Each number is 128 + 32 x the weight over its row's rms, rounded and kept within 0 to 255. Layers, rows and columns count from 0. Numbers have three digits each. The size before them is the row's rms in percent of the matrix's.

# up: layer 3 MLP up, 768x192, rms 0.0715, rows 174-273, columns 128-191
# down: layer 3 MLP down (transposed), 768x192, rms 0.0716, rows 174-273, columns 128-191
up174 105:096134197119102204129066100102141089062116096180070124104093178104158200097145105162141091116168110081143127113109146120165101143168126162151146141117141192127141129110172102161189133117115107
down174 113:107121067126077115126099146064122148095079099110097097168201087149131114183078150105108096089147129080133166151109139056092085070129176129128128112101093111137137089107160150141116123127130126
up175 103:105133180107137162103118152048081132134150083168133058124173092116116125179105121090097160150181117152067170095128129118200083137088115129106121155134112138143149096182155152089203086152093139
down175 109:079163120122105105098139114164198112078156121117114192139158117107136118146171126077129128100104124101103134140123124164069188141153152119149137120120107121129085055137117094136086141095076126
up176 095:135189163075162134133127124139149180147141145144032167133150130084162139123112089178071073139186148209147114143162114094132123087125134110078135109091157101129111085125116106118139114119117103
down176 095:167160073216111140087127105138103086113114156173214160138126122154133159167157130132110136141126131120150144136154112103110142205126161156140171169109105087172183122132064076123098074114091144
up177 092:140109094135150153109138096098178090112145162107084129108132152115122166108117127145090129168116113095050131115223141100085123142091129139115084085106099118143127127110168127138108077104164110
down177 098:155106133092098156100120124147113144093101162148080127064177111173101117096136097102113143131121113127146144180163187116127160137144106198106098169094096146152144104163078127149162156079167138
up178 102:187149150152124160201131148145155123131117116086156192126167152103180179210075092149132069101103125136144126142137138113158140146136115108149125097119155157098127097116190150135124114172165087
down178 094:132153124219167138129101112120132120085091086151129160126107097174092131181110159120161122142160089086157131140134147110119087087160145161129156138145130120100082127112221084147154191168168145
up179 099:091134165154069088172190157144110095132138105120101176121156113066092098137134148163136184132166119144116123155130120146140115116119140199155111155085153098165150124129163143153112160149141140
down179 097:103105162108118158157075112098122107152099115095115067135232081120115137124156152110104129105127149121135167122094103118115126139082151095118112171133115091107228097065040137157146091133155109
up180 092:119090149164154125175122067145120126096123084120128119110135090176121104130110136149071026208136137098149119159149110167104148125097166166111092149098098129128131068180106124117161167131127130
down180 099:154083122142076103157125098130091069091097112090086111162133079112143123117089116144167087105085141110117099195160121148148134115091120125159094141104177088094061059180133112123085143085140097
up181 090:170139131097201170155186137146099123158121155134154139125088222154127120152145144085123102157169155177160188137119117117115170124158096120134109147110146139141094123159083151184169188120172124
down181 087:108156175161076094091138144117132106102131142138183138155227156082109161114102130130157137060061124117150074096080093111123151098142084139114125106188097135136194126141163117141137104099125159
up182 096:109136168096149128170089164129128115117138139206151151111121123152148166136066150136149124190066090076102139139078125090110143168100099126144170146131169059159123119139116140128111107141087165
down182 095:122134114137131175129104109074127152129108156087081128099172107043146149104089133068183145142166139175161174115118164123147093080131126052079049140161140162137158153090126101137139132163131108
up183 095:157130188154117128139123118121152139092139131168142081126113145139111115118142156180193157166185105173106164114102097152138103109184071134143072140145166111161148183105142203118109168147129184
down183 099:119091189135116109113173136103119134106122168099181173088084126075196102077117083108107095143100078075177157145162129096126103165096171083115128107078074142140112081106117088114155124123133162
up184 099:109169113102100170135080115095167121143160137073118162081122088109070174120157083168148132108084107108135140098096120119151142088089105151146147148101153160128120127116183131159120153164166115
down184 098:056135164155141129129179159117136124169102121175114154132160084177156140087133072144103109137121104121161142085117144101118117104145128113127098132114160137150149164089078080114173206160096130
up185 095:134166176122125167130098069122102152157138152094143116087182090159173124132120102152157113129151131125113095138173118172154152170041168186144102164118054056147051152152150154152148146131120112
down185 096:138144057137094133114079125086091147143109140122100191107127177111123128124143138089071047105089132127158152156172214136134106182147136178104045123075126161155175116119123147122057139087121139
up186 100:118111076151106119148116121141076167122146150099172186182123175128184145098114126102140166116108147083165129163090125170103168159107142174145187184103124151131125132112130094140110127115132130
down186 101:118135162158159057139126097136135179106143099172130114135136167146105161191178140162119091129139100162107147085126125135136075169106137090107135113160124126043150145144156107123132158113059119
up187 099:158109142182132138105119157074141096134151150170179212136063112108150143149116123140117197172084175105135130163097133153127144177149118150094164143153078089142058146154143082141106107095110137
down187 102:078149163146105109115181106126118178147143078157090151131121140132086135149142186153153086119148097144145140136119084135117131138126175148088082085142064100139176098142150171124137189175138109
up188 094:161168159099121064098112087064144183167151122183096169140095125154087074120090095144167098148084129101166104158093089163144208073076174199097149069119133161126140112099192151157139130153114156
down188 108:157106163184108105146112134095117099153126105091167132055107151166114074141148109153133117145147132159132088078153112122076147131186103110137072129140180098130082095122174112095082101118158158
up189 095:116166076143158157098122115140130085158182098148158171159203176073093103072114133096110125180150126094186087120137125159173123168119129179136107088103204122139134090164197129132130124072113148
down189 101:147104102079167135119126131109096186156150170156135075107099110150164059158113137111144151117063086113179088169171112143103163110076176112155173198060142150112152148129126076113147117157111152
up190 102:162079097151163121067158127101088053152113126133147097156182162112125103098141060095084092204156184072141091128120096152130179158152135148130151162148135092122158109115075112166155166164185137
down190 103:095202087098149111166142070113055162147125127069139119140161096103173141190109127117179129143131165092093148110113142105164140141126167090087123165127147118154122151101161097087115109134103107
up191 093:113147185128154184200169127091158101160139129150102110122100104125181110131145131077127150088112136082091151091085100136121108131086118108176139070145123179117107136099159140163134119183100083
down191 106:165162117144106107100145130114156153122137129176109076195124161128121145174179050119125083142192141123124140176074109135081087114147146196136127138143104067157159120118099158138138152118113143
up192 104:155199135133152109110107124100123134190119176155166045187123138129092045160161108157140128109171123154174085046141166138201135112101121127185126175082182155120140099171154123143132143135064116
down192 104:127101108107195093102100159135105140120180153125160150110106124143064073106055116120112106109147125134108118158122131103150130083130086100152092167144088118153158190121118145118184162133143152
up193 098:084115139135138081160123122143117117038135117101094093144208173102106081106080110121142123101128131149141153135078155105121138148175118095143157145078190125159114101128168115124063181120140112
down193 100:116114139107048133143116135091180078161119132081162095162132138101123121161103114139160131094135098171149100116072141110093180129150117056148164146032177162175179168126113108061190145142141114
up194 085:171164137125114094106101179142082098154132094132155164090114144136123170137066147114189148128155118141181169077132167142147172079089113152134102090126144225142192093115172131145115175129121142
down194 092:161098132141182101110092124101123095197176097177131169194093098140100203109074118124111163108142132148144145160109147117149148148140070143150131078131111126142151112150135135082115096114193125
up195 103:194163163121113148135127094108100117138100146132122135075129125114100122087084093122166150161137124108092128234128145146147119180088107142136146162147147100154070112156163133128135117144113139
down195 092:086169128171121120150184127132075150108179139140194096197168127113097112121187193138141116094137108094082081103098124135120084131076124157179113102103116057121140125119144153170122114149104079
up196 093:139145108081102117118155137135095105060124120102053122151149086104105141095129161159099168105207151086139108199081110110151132189112183125164139128104106108208120131101168183053158147084155141
down196 103:134142157105084063122083143098162148129181174083080075129111134121133178169074129084136084148104145105109176140130111100154173104126120167149125110073144085161099123189126112106168148131116067
up197 099:136124127064121138094101181107102076102077066153192198184092152120120122067124122076180068117152179203175194062139110125126111082109142157127108166142199160118087135148087110098144139124146123
down197 086:131149166181118139177153103153152135071170188102067132158154102126115160131092148106118187121096101094115100118083142127094150114163128088092150050093102116163069101143166134111135150186145160
up198 102:165121141106114174185139172192120074093075101123140144106172168103124125109092200167223143110111119145172162184112105062191136164139117143117143172141050133124101142176147164106159149173127106
down198 097:137085105204152079193118103109079147169167128062123123170163169074150126129115114114123232128119102119167144101089095182116098094050119115101128164145136156123174115075097129114129103112105110
up199 109:144079107173063124122155086130126115151172164121152130088167069120109162076153094104156066135121142118102121122194110114091195139178090140205136104127141122100134133204105168149144140126068125
down199 100:087150133089151121133105178090128176092111133125120083102181097121137144129104103120141164108085211149107105100115137120131145087114130102085148169104124107098132152079116156137137135138152160
up200 103:166127157173158088182110163112127120146092160139126113138162081084152182179157111080127113129155181163152196149078165123110064136121110116070149174156137131122171094126104146163182110116174125
down200 096:077115125154115106116066165121122156141116113170167142084151145197085097128101078169185144131160106110073087144175125126098064122147127143099069150152084141174177124115073129124159119129124139
up201 102:060148111117146122141131129193079123133120161146201068156122161133125114085140101139126155157123123169135081128150164164149149152122044150106123157169126167141138118143168149142146225184117134
down201 093:169093173144168175126113109104153186100114093120085120098144150115081106162103073145139107201120164113118081159154028144163154156151151090112153115124153134091121100161169094141126149108165076
up202 098:095106145110130140136098103157126117190132124149174192130153153139113093131072136152169133116141043113144109150156116168075101201160090152088144117139112106153143071150080111148174099180138191
down202 093:139126118132187119172121193078140148183145153104159083138151129185149198116119184147139086153148147127127145122136083126115118124106148070139118125167114100130153118106112115185150085085112091
up203 099:107113127087095130093128066106127088105116055150082074067110118103106126127109169146158166125116113124124083124122104101127122041100088102168115092102142088061095084091098116076119069084127031
down203 076:089096078124092144133106113122168114148163184099079090190138167159133139132096160035133100168111109160139151103074100132159093159110140140120108110110160120114133150145064063070109192150059106
up204 097:098137166099120102119152132156072095100107111123058189139165190114150080117118102111110137149123124100145109135120132093123117172128137119139121112091152123148125170145137160111063124110118105
down204 100:113093145136154213154166102082115196134160157148126098174096129155141161159097174109120147132141176150172169107144098134068112160145087081135113141176130110119131126108176196128150094118160149
up205 105:125118187135097107127131187166160097104087137173138132124090214109149148141106125121130118138154156075163167146162106160136142135200140109124130161156106138169104170121169163133135089103086114
down205 093:138106089139171131026091099080124162186134108159132127104151110133124114108111146110104104160160149148091132146127102102176138089163048181134196165115142172119141118143087109117162174177218116
up206 105:161097086111111106159162223128152057117118167167130177183059140156109083145120143133170076083154125112107085121175112148166115148125157119095099173126142111146089098200148118144120138168096160
down206 106:098099161183135152119177152115145144097115097114112153146109099192136199124072103101168128119144074088122152100082139160116135204131138130093145153139186184052142106130093074136150186137105130
up207 095:164134107111145092144114123121159100139155079130093132154159175119146099184101115171044094117134146088155148127136108153154109166103119101109101148143130122117192174134168161071180140066092141
down207 095:116121157148142133162110160110125118188127097134153124125135138147100160088146071100104087117134070091097101171124160104086150167113191143144176099117117150125086097112136138203132184106152058
up208 096:097044123153114104102131085123183126128137134152109147125120141078131117028161101146118149118134121170173167164166127187136084136129133179108133154164149100127093118100162170113126107172048156
down208 100:127122129047105070077116104150134150123102166136111181080137129130151111168095108084103111085161168099156119131099137094082125137121100158054176157068178130218106120118081184116163087134146181
up209 096:062143106093136089166162153096116115165161083135145136172149107114104160155160119116087163165110088151140064117100145121108112145149100108144125144154047156117090187116094148080093103113189072
down209 098:155096133118124143147143143131105213132061064189081174091176095158135117096113183109089134113117093124172126153132141107107138165117121117154126171126170093111177141148215120196099142113171146
up210 102:121141097126098127112143111133084124085112139124111194107134036127062096196065109126147088136147145141184134157162154119182137157104118132151129155141144108109132092170106105118135215142182148
down210 099:044158152094147167195111094122102176176069139143161105065204154158180096083116145087113205151100177199156106095136120174166095094114109121106147189118153084090169137136095156108189122113118133
up211 102:079145095090118106111131141132153129206143148155117117109128090152097100122102123113134134171098105199117097127083163137138143107168158121095123158103158130103159125136106057146131135131148151
down211 104:129184095054142114186139103135082131123121082111119042091160135099133115203097112147116162152085142070104130179109121123141126146123094097124109105098087109123161185057138165106101092105060137
up212 099:082133100125131073161116133098161073197123141140134164087131108073176172124135183128141102126162077166135144140077098108123048135169222207088182131136102130127102126098183139129077117091128129
down212 097:132157201162168164096096115153085105090133109105094135104094194135139205127061118143123151096151132148129091138144146113093141088109083110169107106136123053171101122154111114117086100149136166
up213 100:106173047112189135096135140090080060144128128135146130102039146137128116144138094107106110108139143128140168153100158120076177093103106188109148107098116133129126141132070100141123080093095119
down213 099:115103150187165141142164151174145159089117114144091144176075128103147184147142179160089110134127163141167119131191115087116152164164147103159079127168042082110156136172082116117070079088122114
up214 103:156181082132130090118154129118138146170143137163197154155126153103156180161200105102109089123101126132187120152149146116078120109127087135130140157109095119070201160103173125105120155180133156
down214 098:103079120105142108128066093129127102108153139115129099117139133125074090084186117142113149122177076162171148100137144171144059135119130123121178060114155098160083124139093147128117147077049120
up215 101:109137170144201163125164151079120098095146127132160175139126118053134122107111068151182170065196136103146177128154092169181137098147123074118077081111060037098090188137118113218148145128136080
down215 101:195094100121139117150083126129148143109200108107089149135008091107118095090152115106082080106113129162154153132149121124119129069170099125130085142148133082067109064139101136092160146115128059
up216 100:136090165081156132183146069124144123181108102098181119142117089120119098069067118112128142141138159067109120138061127114133128146140168108119164128107126165165133138146153151176157131150167137
down216 093:126119124175205127102120148159150143162145123147046149113150158105143133094111191134110098126075130130164094216121066180137168101146110130145114129114155129123114205131136138088085149159090115
up217 111:117147184138108095052124172079135088198173180195078175121089165109121185126075112162153122106100168109112095145128096136134116153129132114144103138130126147082148154158116106170103126147149107
down217 105:143101122177132065125150115141113159114098093130161164168095141123061119126128106153113125135138132187079196188145164137181123116123130150145098061127144099162162144143172132114125098146157141
up218 096:192164136128142142093093145125133120082127154100124126149111145157200099122137093149151106099080151177050144137135166180113108113095107154097172092128109106137184124109119172138105132178111087
down218 099:066108120123116190172145111092137138106102149133083113113105157166112124090159087141081136083136136153209111109078104120139133147134134156109121131177045160150162150063138134153172168139089079
up219 086:143155155120087167119151108131098081167117149137140150146153151123095160193135152147097145130081071135122152118089223193127092142140129068142064110203129192176114137122129175105165151195109114
down219 090:111138150137128097107064119154183194121116119099031122185081144157136105142175020094091107119087188079163092106121128115116152121127114126081192143202162130101074096169072196125097155083139152
up220 102:125083038030101158104095138116087182064156154153110186112107122130213160127106162144179119105135125156119092056176169066080121134104100093162142180100117148106145171141113149116104074104100175
down220 089:087161156187095117121198101191184129132116095107109131142094151117108131124137144116123143153057134120147134130117158170109126100172129190104130096101077095224100102103164087113133174134113108
up221 097:082119179130130121154042109090093069083147136170168180159191129167106155120098133100121148115140166166109163069133156118069122141076136140124125161113137145080171081154082076111168133159125162
down221 093:120137103155130108124203115090165122172151133081095078112129199120132154174117155147134152154107098102120127102165135124098127115066145084092099091128123104155132068106136153126125103089127093
up222 089:122124082122098069111112126122133052148097056177100152123161144127129176109150107156138141128169144082136122140100116135155146137110155114118133139127108085181149099130079108101106149129164125
down222 088:099126078084154092101104129132110153074162124106106107109160132152111098107158114113122127136075180144084068129086090098130150148127166134110131156094202094142097156144149071147148121136062117
up223 101:081139169081128144089150165130185178121127162072198177142096092125099118193146103120139090148117121084124150151126110152073095125078145151145145066130141134129157122106087131154172121163081162
down223 100:130137124166144056098112121122046119147092085177109098082164131154174159117166111184109158167164128131157131100128121141175168162121160078153097110120170193079178090106109121128125123150137097
up224 094:164158107029195123096179110112178059138146121140115132115143143140187112096180123126173182145128116107140106106087142143116114116102153107138131136135107140077154149176126125127127159119106160
down224 102:125117175131111069124071159175061195121119118049123147145098145139135123115155090116134103108109175137077128122109131132060165074131093203147171131147109128102129160099031093096126126098137135
up225 099:012110177139130123111148131164109060135098226149148078134137106102074125142122108104139099095123193132088132139121170168129120141115091151156097145168100108171176143152150123155171135145167141
down225 112:120135196071207124158114141062085143112158101168144094146147123121125112145162143059129109059097126178053056089074130132102135134061150107123099082115093108175137128174150123122110128139129175
up226 102:096094060111103148116096153136183130178172090183141096114092143148090159090117145181155076127099155089127021168094127104184122161115163168101156141122105205094133127163139163084089126144119127
down226 112:164184154053136103121103150100144123111175177107159150148045129109171126131137178177136136164123159114137160133127124103151108089091089130140162160132194122066081118113121168105064102181193115
up227 102:191095174104155089130167101128157176151125164084064151112092151163111096181131140149150096130149184130140128162185135161119059161106159148136074121139082138165166089063147119180150134121116088
down227 101:135170080152095092095128139098135105154212081108061127100166098162086172112156178118130153078059111163148099083112112092101139118195167170151137087182132093126116143091052146107122130107169148
up228 100:101124111136094148184126171134086154130136115159067106121132097149138204144099109125112138119074156141155133124146151080178150106146115105064101195081191179173119100132132109095119118139148120
down228 103:083083113136115187108129093151167112151150152124110192173096117130166150156160093124161203103044142125160121090116111134094116115076125109101170138155115117146098115144096085140163152072140151
up229 100:114136135051139080103163113089143104164117126113121163144107092149090112125162136148134206104097101112150167173177096129205103123133118123083171140160130178126135126082109055120127087143111166
down229 110:146110145140073167186093145145121078107150119175138115085138169095134160092143123137200103123161119123190137102094104127062082126128179109150069145196147084101149147113159157118146129133125084
up230 103:188119094112096090182103169156126120134091159100113097132121172046154156138118120131163064134154133023141140133102089177109183136105132132101116160153120117122087108085147091104099152129103146
down230 106:127154109140159146057108166132112104090117144106116119149029077159123137150116191186151154148159108112070191128137111131126133128163052106139116126133036100133105133118181133095137168122182117
up231 102:148110132097118049120119168125151117072116124150182116111163186092170123114128112110121131112145124080121136154147121097133134122179151127128073083093115137188118120204135111136114144127109127
down231 091:148128145146131101070146134099110098085182128143137086166091160113090089098136152138160127096142160147143154160170113159141139162131131126116134120117185081125105185119074188156144063140143155
up232 107:146153146145128109075105161149148042087115166088098105142105103066124143101148082131119157088153165111127122142146183126154117111101170149116113160092039111187134148190044107182072141168149126
down232 099:070107166151121109134151085124127175151166127182127130119151179137104113110106198140157110133112105172150119085115036141154115117127085133144136113179177121134134161092095158114160113082107100
up233 090:159127081107145163143112091144155165106107151182144103168144128126164126177126127149115177169149123160225175206125137121125135125070103150135148123054173146148105119140142186112074152143145144
down233 081:082114148137177128098107156115123160144166127090142148144118159101088119102145080125113152080131114106086110062132117073054116175212133130134139118156097145203123174143129094117124080125150150
up234 094:104197101109122163101072133044114112191120170139175118164123140124082137094115106149126145153080191138095116056142142136098168112129095171118209176061141064163134127119103159112155100125121139
down234 101:166106127131166127126165129134163179101117138070047044088103094154135167155129120123170144120153086179135142198116127145127131156141146093122166130178065108129114106114133112154088095131134120
up235 108:192129158099091120137145159176136129145160123170134169104136144097155136183146083100115103146113115127096137118118108113150101099144131140148118117151116073120086116122186134126143138168093064
down235 113:128141147071173175162106089172110123165123195155161135100125165149164184147099136139104147133129182122115136064156133084076057181116119088105084156073147167188167055096128095126161140095144171
up236 090:137107099105097078088085101065117069110130068072124100130119166125138082091126097134199183110082137111146155151116157153143069150121096163109168137155110125092147137153095120086123166105124186
down236 088:114127183145121154102146135186125192130147136166141112118154165145147119173177150140062179123187168099092134151103162122114146158132147119098094068072131088119058094119139190146129074157105068
up237 097:182116111174144188137134151062090140069101174112158168096109128100078173155068046149088156106133134120094091178135152100085123176115118097120212118152141116173102070094140108114149134122103114
down237 099:127116181059148143129122142171202109190161178086116109122162170166154087143134133117198166149150169143129187153113103177156166143115125169137122138121186126116136118133119151111151114126172153
up238 096:125159165068156099087137150096112117099135151103071123127116111097126177071085109166135116149106109107105084133126160116136124106147147105131207202118077081114140131152156195110124099095096104
down238 102:104120134132172108146116121093131160171123078138149116085069106128099131153101112124142106132198174155101123077221143125136164119110148060128134142125200137098154206061162144126060127127136120
up239 090:138101131097157197076196060123120138129111118138124147098143159090166114162108094086099040104174092081130124124166166156128186109150081148106109096123126148120125174148145131135160145109161141
down239 104:131139099173066124155153157154160172133108125165136160116108111151087143110170145101174106154109148083157096174085145071104158071141161066111127092169141149148107094153094165128112113092138151
up240 102:111121155142089173150132135093109077138102149120070146102105130151065182084110105140153136132148021137106162136185145142123097133136133124124097114075101164098146082174157138157126146125115125
down240 096:067143079141089164071170129145183167106144110128101092122142161140119117159098079162139161085138158047179143147120113073092132103148095144105116160108139086140133081129161128149099147118184099
up241 105:115103087122138093121150144083082208152193108154168105199043123143127135126080098098154103200135120088137127194139152111127137137143150120140218126152099173131105104110173128243119174125156072
down241 107:127125123114127155160108110136138099102119155163155103105113137120149111166122083165146113118111155196059047126067097158150125150195117122171161159136155171100208133119112125068114126142169141
up242 104:172091133154129085124140150141086126165179089166108064131127122155133115177135141105126151142101145110142124088121144090127126147133095171159086120180126097168117118129198116100130149073152197
down242 102:137111193074153146099123117072198060122158166136154143121095123185178083127136163132099085186148173156093186105158116131143137126099070169110143087127105139159146140157117106114153170134103124
up243 095:104114081057173165152154104073191076179138108115107123131119099097196156110130118132126150163154098099132085136115169113144133155115151141137116099081123142142126140107150167122147122150186131
down243 098:129120149170174204139137109161183150092126124098142143125106088092157101104112145133136122176095140161072099106120156088124114141144170134133186144129088111022103096112150144150071139130034197
up244 099:156112183129116159125126120197090163166108122077110187146152155121129126158148126112130128152150149117184094135091151131111136069114160127132117148179110121132121173102109152118084172148131065
down244 108:126078097085131182104180152064132120101133111158136133129145104117151197152095092114079113191171092058134095124084142179109085194097107103124166120098084124148113090160184132210142143118073167
up245 106:101116140118131106096103113100129117102131100094182163144144131047136154134141126142141107162062145105070164133138134137134094132144189165140127155139071175120073127072217145095111178135198142
down245 103:184146066195121160119122127074136146061147088123116090145155159127133128059144203119139137133156106122182138071150126157129165141128085125121093142106122131125132105121107131179094114102149089
up246 112:168137144115107181150104127118157161190143159108071175128048160195115130145095102104165073156177144118128115106125119185104101121134201134105161104069118109050085118156166135126104105152143170
down246 109:113145134165131162152121105109125140090140160143146117143209114141082142133095146117128077064061098162134037151202161140028193093121062154127111134109105155169159142087121142133170100087110114
up247 103:097119167140144167143145156134161161189191134174163102085128118040165109116150162119088145120184201192115124157081124089102169116138150130110163130133122138140150137158138143140108151056039051
down247 106:137143165118131124141172178069112087097079120178101140206141163123109126162020110109146153079107133068102138081098092147110136104183138113166179174070138124114117143114083116058155142147131136
up248 095:101102133122127186088075129076112125201121187161165134125099102157129105116034100127084099097195128182109132160165110083093159167144168140054121166144094113120172197073148129126160132116187120
down248 089:094141161147122096129139098168116117044155161130122111083085135087148095139137166168172149133096159164101113085118140125152094100116129120169147164107133119131173105183100125138141141122222096
up249 092:137083138154128173134143086093085078141133108174120101098097085149132142108138087134165130138131131144153113144089161142115074112097132078076084155178148068120164098126100170086084118159124094
down249 098:124149144154125158121126180137146076086091154085154237083148134146177129155105167138109170170116163108136076144127157067117105117211133170189133107109117122123085152107111088191144174154126117
up250 089:130151174158152141118116054188161134153115119112145153132197117157125093162152061136141176107173163165101105148115075126145144134164157097086136125081144124183117093111126039127139138146150144
down250 087:133071098118104084081114125123110121125143117102063097137083114122069115123101129135092166142071148121160170125136129127160117092083096146103108148173136139059106131134177188103138128091081118
up251 106:099158150139127105140149160141110113123159128133064167130102162122112136125059136173132062082160137092118127106126135145154140160181167091118129141113131158126115097124139137129091091182154224
down251 102:155154162111144114116135119107165105182104108106128179147096167143132171087126088126121172140128143080111129119168136136132142077102117133160160118163090103171191118128085084184118130116169084
up252 095:087106124076110187086155160095051096132109132180136152095143147151145093091100110152070143086107110167183133148184156133124151077092106123155075147163071146101175069169128099127193184169136110
down252 093:066144090139208090116092077111145181054141132094084064115095122171121143071108155219159115140159099075118117092135096163130150088114104152147141182076094164136131135109138143133141152138161183
up253 095:127134122104118102145149096154082122108143116139120096152137030105155127122170131144132103109075108091072159126110070213068210121116125135135144131112135136121123094071108168053095182122120153
down253 093:087139126103138154140107118108146127191145119135117138032100069115104151167073180172089173142140152136125101058097131158189091104215123170078157121113090072086079118148141185116134163165117126
up254 098:160083123088123210172104161091135124118139114171114171133142124120137165132093134109205095116195082093122072113163178160127090163144116077139087121135066070162128156158128158123114148147138126
down254 110:194130143182113163102121139133149140123119162144114116169127113093087155147128124163088120141099153085131142116190088105062116153141185086152092128116153086144120142149121069147191134097098139
up255 104:175136145124097119176217120141121090126116123149151108130122068153120113165157119150125111147173116100132118113122154092146169123085152127197177111101143131159125156166126148107176088107153127
down255 096:130134138146124148136124174119181127146163092060173164161109103085138177132161171079123119129146174158180134095099110152029132149143156142129112113134172131116146113080139121127136147123146145
up256 095:145131147163122098127117116187104086162074106093125118127138099089128120053117145212145129182139154227115148120147164075129133148128141131143131124100146156158127137087169111088070109107168082
down256 094:126161206086100180097152111128180101138102117136140150175068138108088127115160122062120082167129128041151073103142131152172147101172095170130141128133151124100100085171113157122132171187115125
up257 101:104126098148093165123156115119124108160159155125144140132091129149169134110122114094112095124149138149105179212162047120101139142111127160117157107138066151130113134135174157084165156120145180
down257 092:134162146131128124093210146135125162165119063120120085195133159083143155099179120125115119142096129150106160074194115113097107091072160101145152126124159114118169126092099125172113148160117072
up258 104:131098126132169136096142110149132124065133099117138139169137067147104166199104175141074057127097098101089158167106128133150171128164125102122178152145100117094045119203154144084134075175097127
down258 107:144090103154111135156136144106141149106129145113130066153117126137128075193097107126075096096120141105123074120160142137137151112163181152106134092136117098128082168099202109172142124172122135
up259 098:143060147174143105155096118173158125076188159120133122080109135134041111156161135150184113131159130074135150142082111129139136095142117076131127103086123179126144167128131161069049153158137134
down259 101:154157190102145130084115104118129073134082097183151173174111095155129174163097105099121165085074106167124075113164095118067121163115149117169111123103124115157130122125147112131160101058118149
up260 103:141107159083149102109110078112175142151171137124160198124095132113129137106125156116099085127117107105171103169138079099160230184072151144140135038124150068120141131173084176120102094107108124
down260 107:128158134096118100133095108152117122117133157077143080132138144190100135113146171179121124089121134144172081169127181111156122154162131102102068153148102143103205166153147167077147135103114171
up261 094:158118166127114117163201079121114106197079152118207146121178150162131100105102148151140093136137181106104138116132159090100144131118099173139134115120110128121116108120116133127145077146138138
down261 090:132109135125138154081158146174200113159127057124086191084112093141079147170075116150164191120118135129118147146132152138138171161141156106149092119071164088095136117163135080162105107113158163
up262 110:143091151173153155131131165124105100147156175105162236203142119144142125119114166118185100157134083143135115126094152145113161144095144127118130126122170127115117138086156103101108071141151101
down262 102:122142180141123092128094073109126106086122113115108118121103081128112172073174151116074157112118139128127101083133175163141171071144144109101136074102136093132150092146180103159186173154109115
up263 109:074128170103127108165127090129105143108099122112108064103175108152190143106095164101138053160124112106108129186152144098130124129105111136073171134097173177108138128182144130132129145110159134
down263 108:160122138136134158135158133114137111093169151152119119137108133135076153094174067115121125058113173171163122151184120092119164158099082120203129104126152206092138095144130151175145162157066111
up264 091:158119125129116115097143136140070151133165166122125121075180115120075078192100139154153104130102158136162133142125122148131125148099078162160143174092203114142132093133153134104095136124105153
down264 098:133119170164130149150181062089112120117184145143094101075178164140142111170115154102136098115105142050156131145082142133175126133160134166081150125176159134161133068167093142174106177133117128
up265 106:198089082123158113137116132104169120116147108130178166152146129172168165078156109108108141115109170171166144157087165112121093135068124161168095127130164117101173120042151165138065107105147105
down265 106:088238132081189076118151177130100148163130124101072148107115120145100082153104106131163149189096185193109087122190125131144123166145117150113141108154091096106105170107116105105155176154196146
up266 091:175138106117147119146104133166152080149156102165144145134095052114174135186135122126152173124040159092115109192096124116115135101165089099125161181115165137164146150082151085133131138082118114
down266 086:107111194143172099138152083138117128149131141112121108094078183118084081137117149154043157137146067110126118107158160147140068112137160131154104123153124134121132138125113168151084178158100106
up267 097:100107158118117088136127111177075166158142158131127108123125137099135136138143141160172118153112152141091106089234114166167144139157114082125113112154158125124153131152112110083149087168114146
down267 097:140171114067142165070169133149241182087131152158132134135157105145157145161124119142096106154160131161185127139119143115122143098098117119160108123175116104166160112179090099126178156154157217
up268 095:095082189121111182182095137116113093119095105179090128111164125080083092139067134129108137141118130116151153161131134124165137153093154157118134151089140080144030117128154147155083097098085095
down268 105:097140081153205061136122094231073121116138161115147126169092105157114160112150155136156138130159148077066093059122125116107129136119155104118127114147164149155175088105116067102136150204127113
up269 095:179074052136129139159086104137091099147123152126139142153147136165130114155153149154143036138090124112113101179150135135159060076158122109170139152094137180201107060091125121097084104111110165
down269 085:100103146127147155079107132042173099145121144082169109103151124068119162114143100155072203097178144184150181168075102138175184130140104168113109137153113094161100155165077091145155149127132084
up270 109:082120105110096143124112157103169114145125157204185132077160120125137049122105115112101112077090097135180129112121135098168083137128158117162119112151105192125173123121096173089188087183108132
down270 102:052082131118126152107114108160107112154118110169141142154135117148150115066135144124155145138106114135152121136121090117197140120138145201165107127098099116161074174068123106127063124076159120
up271 102:101123126108122152140129127091103070105134167080137154151125116124127058132137112161141131136133158098135154196137117087079158069124149141164172055126141155190105155135130088034127088131167111
down271 097:157094110137115086173089127134118130115176130155149173068163186142091101223162123076146116127166166081107153151106182149181147161203114076093134130092146124184162130156184178151189155135151148
up272 097:118166144178110123121124073081080101109114095087102127157152131097061135069162094107094126154142124124127136091109134186105164102120139078125084182137085134098111126101101138172114196153099148
down272 110:110099173128143168144107145121135059154143096165135132197112128098130079132095143133123116136076036141174068105118146181140122162114102105162118142109103138158181102102086111127133155098145161
up273 099:112126167116144161124146113141166153147159123106098196132150186147133062188130091164159118111081147126086144144112125122149145119077138161112142100122114127127069143117180081139097074107137187
down273 101:105125137131113092145134154091176165142144087184175116138079111074105132120107098091119098104148178136143119107116181081113149079071129127124114116114103148075139120111085090202120118093140200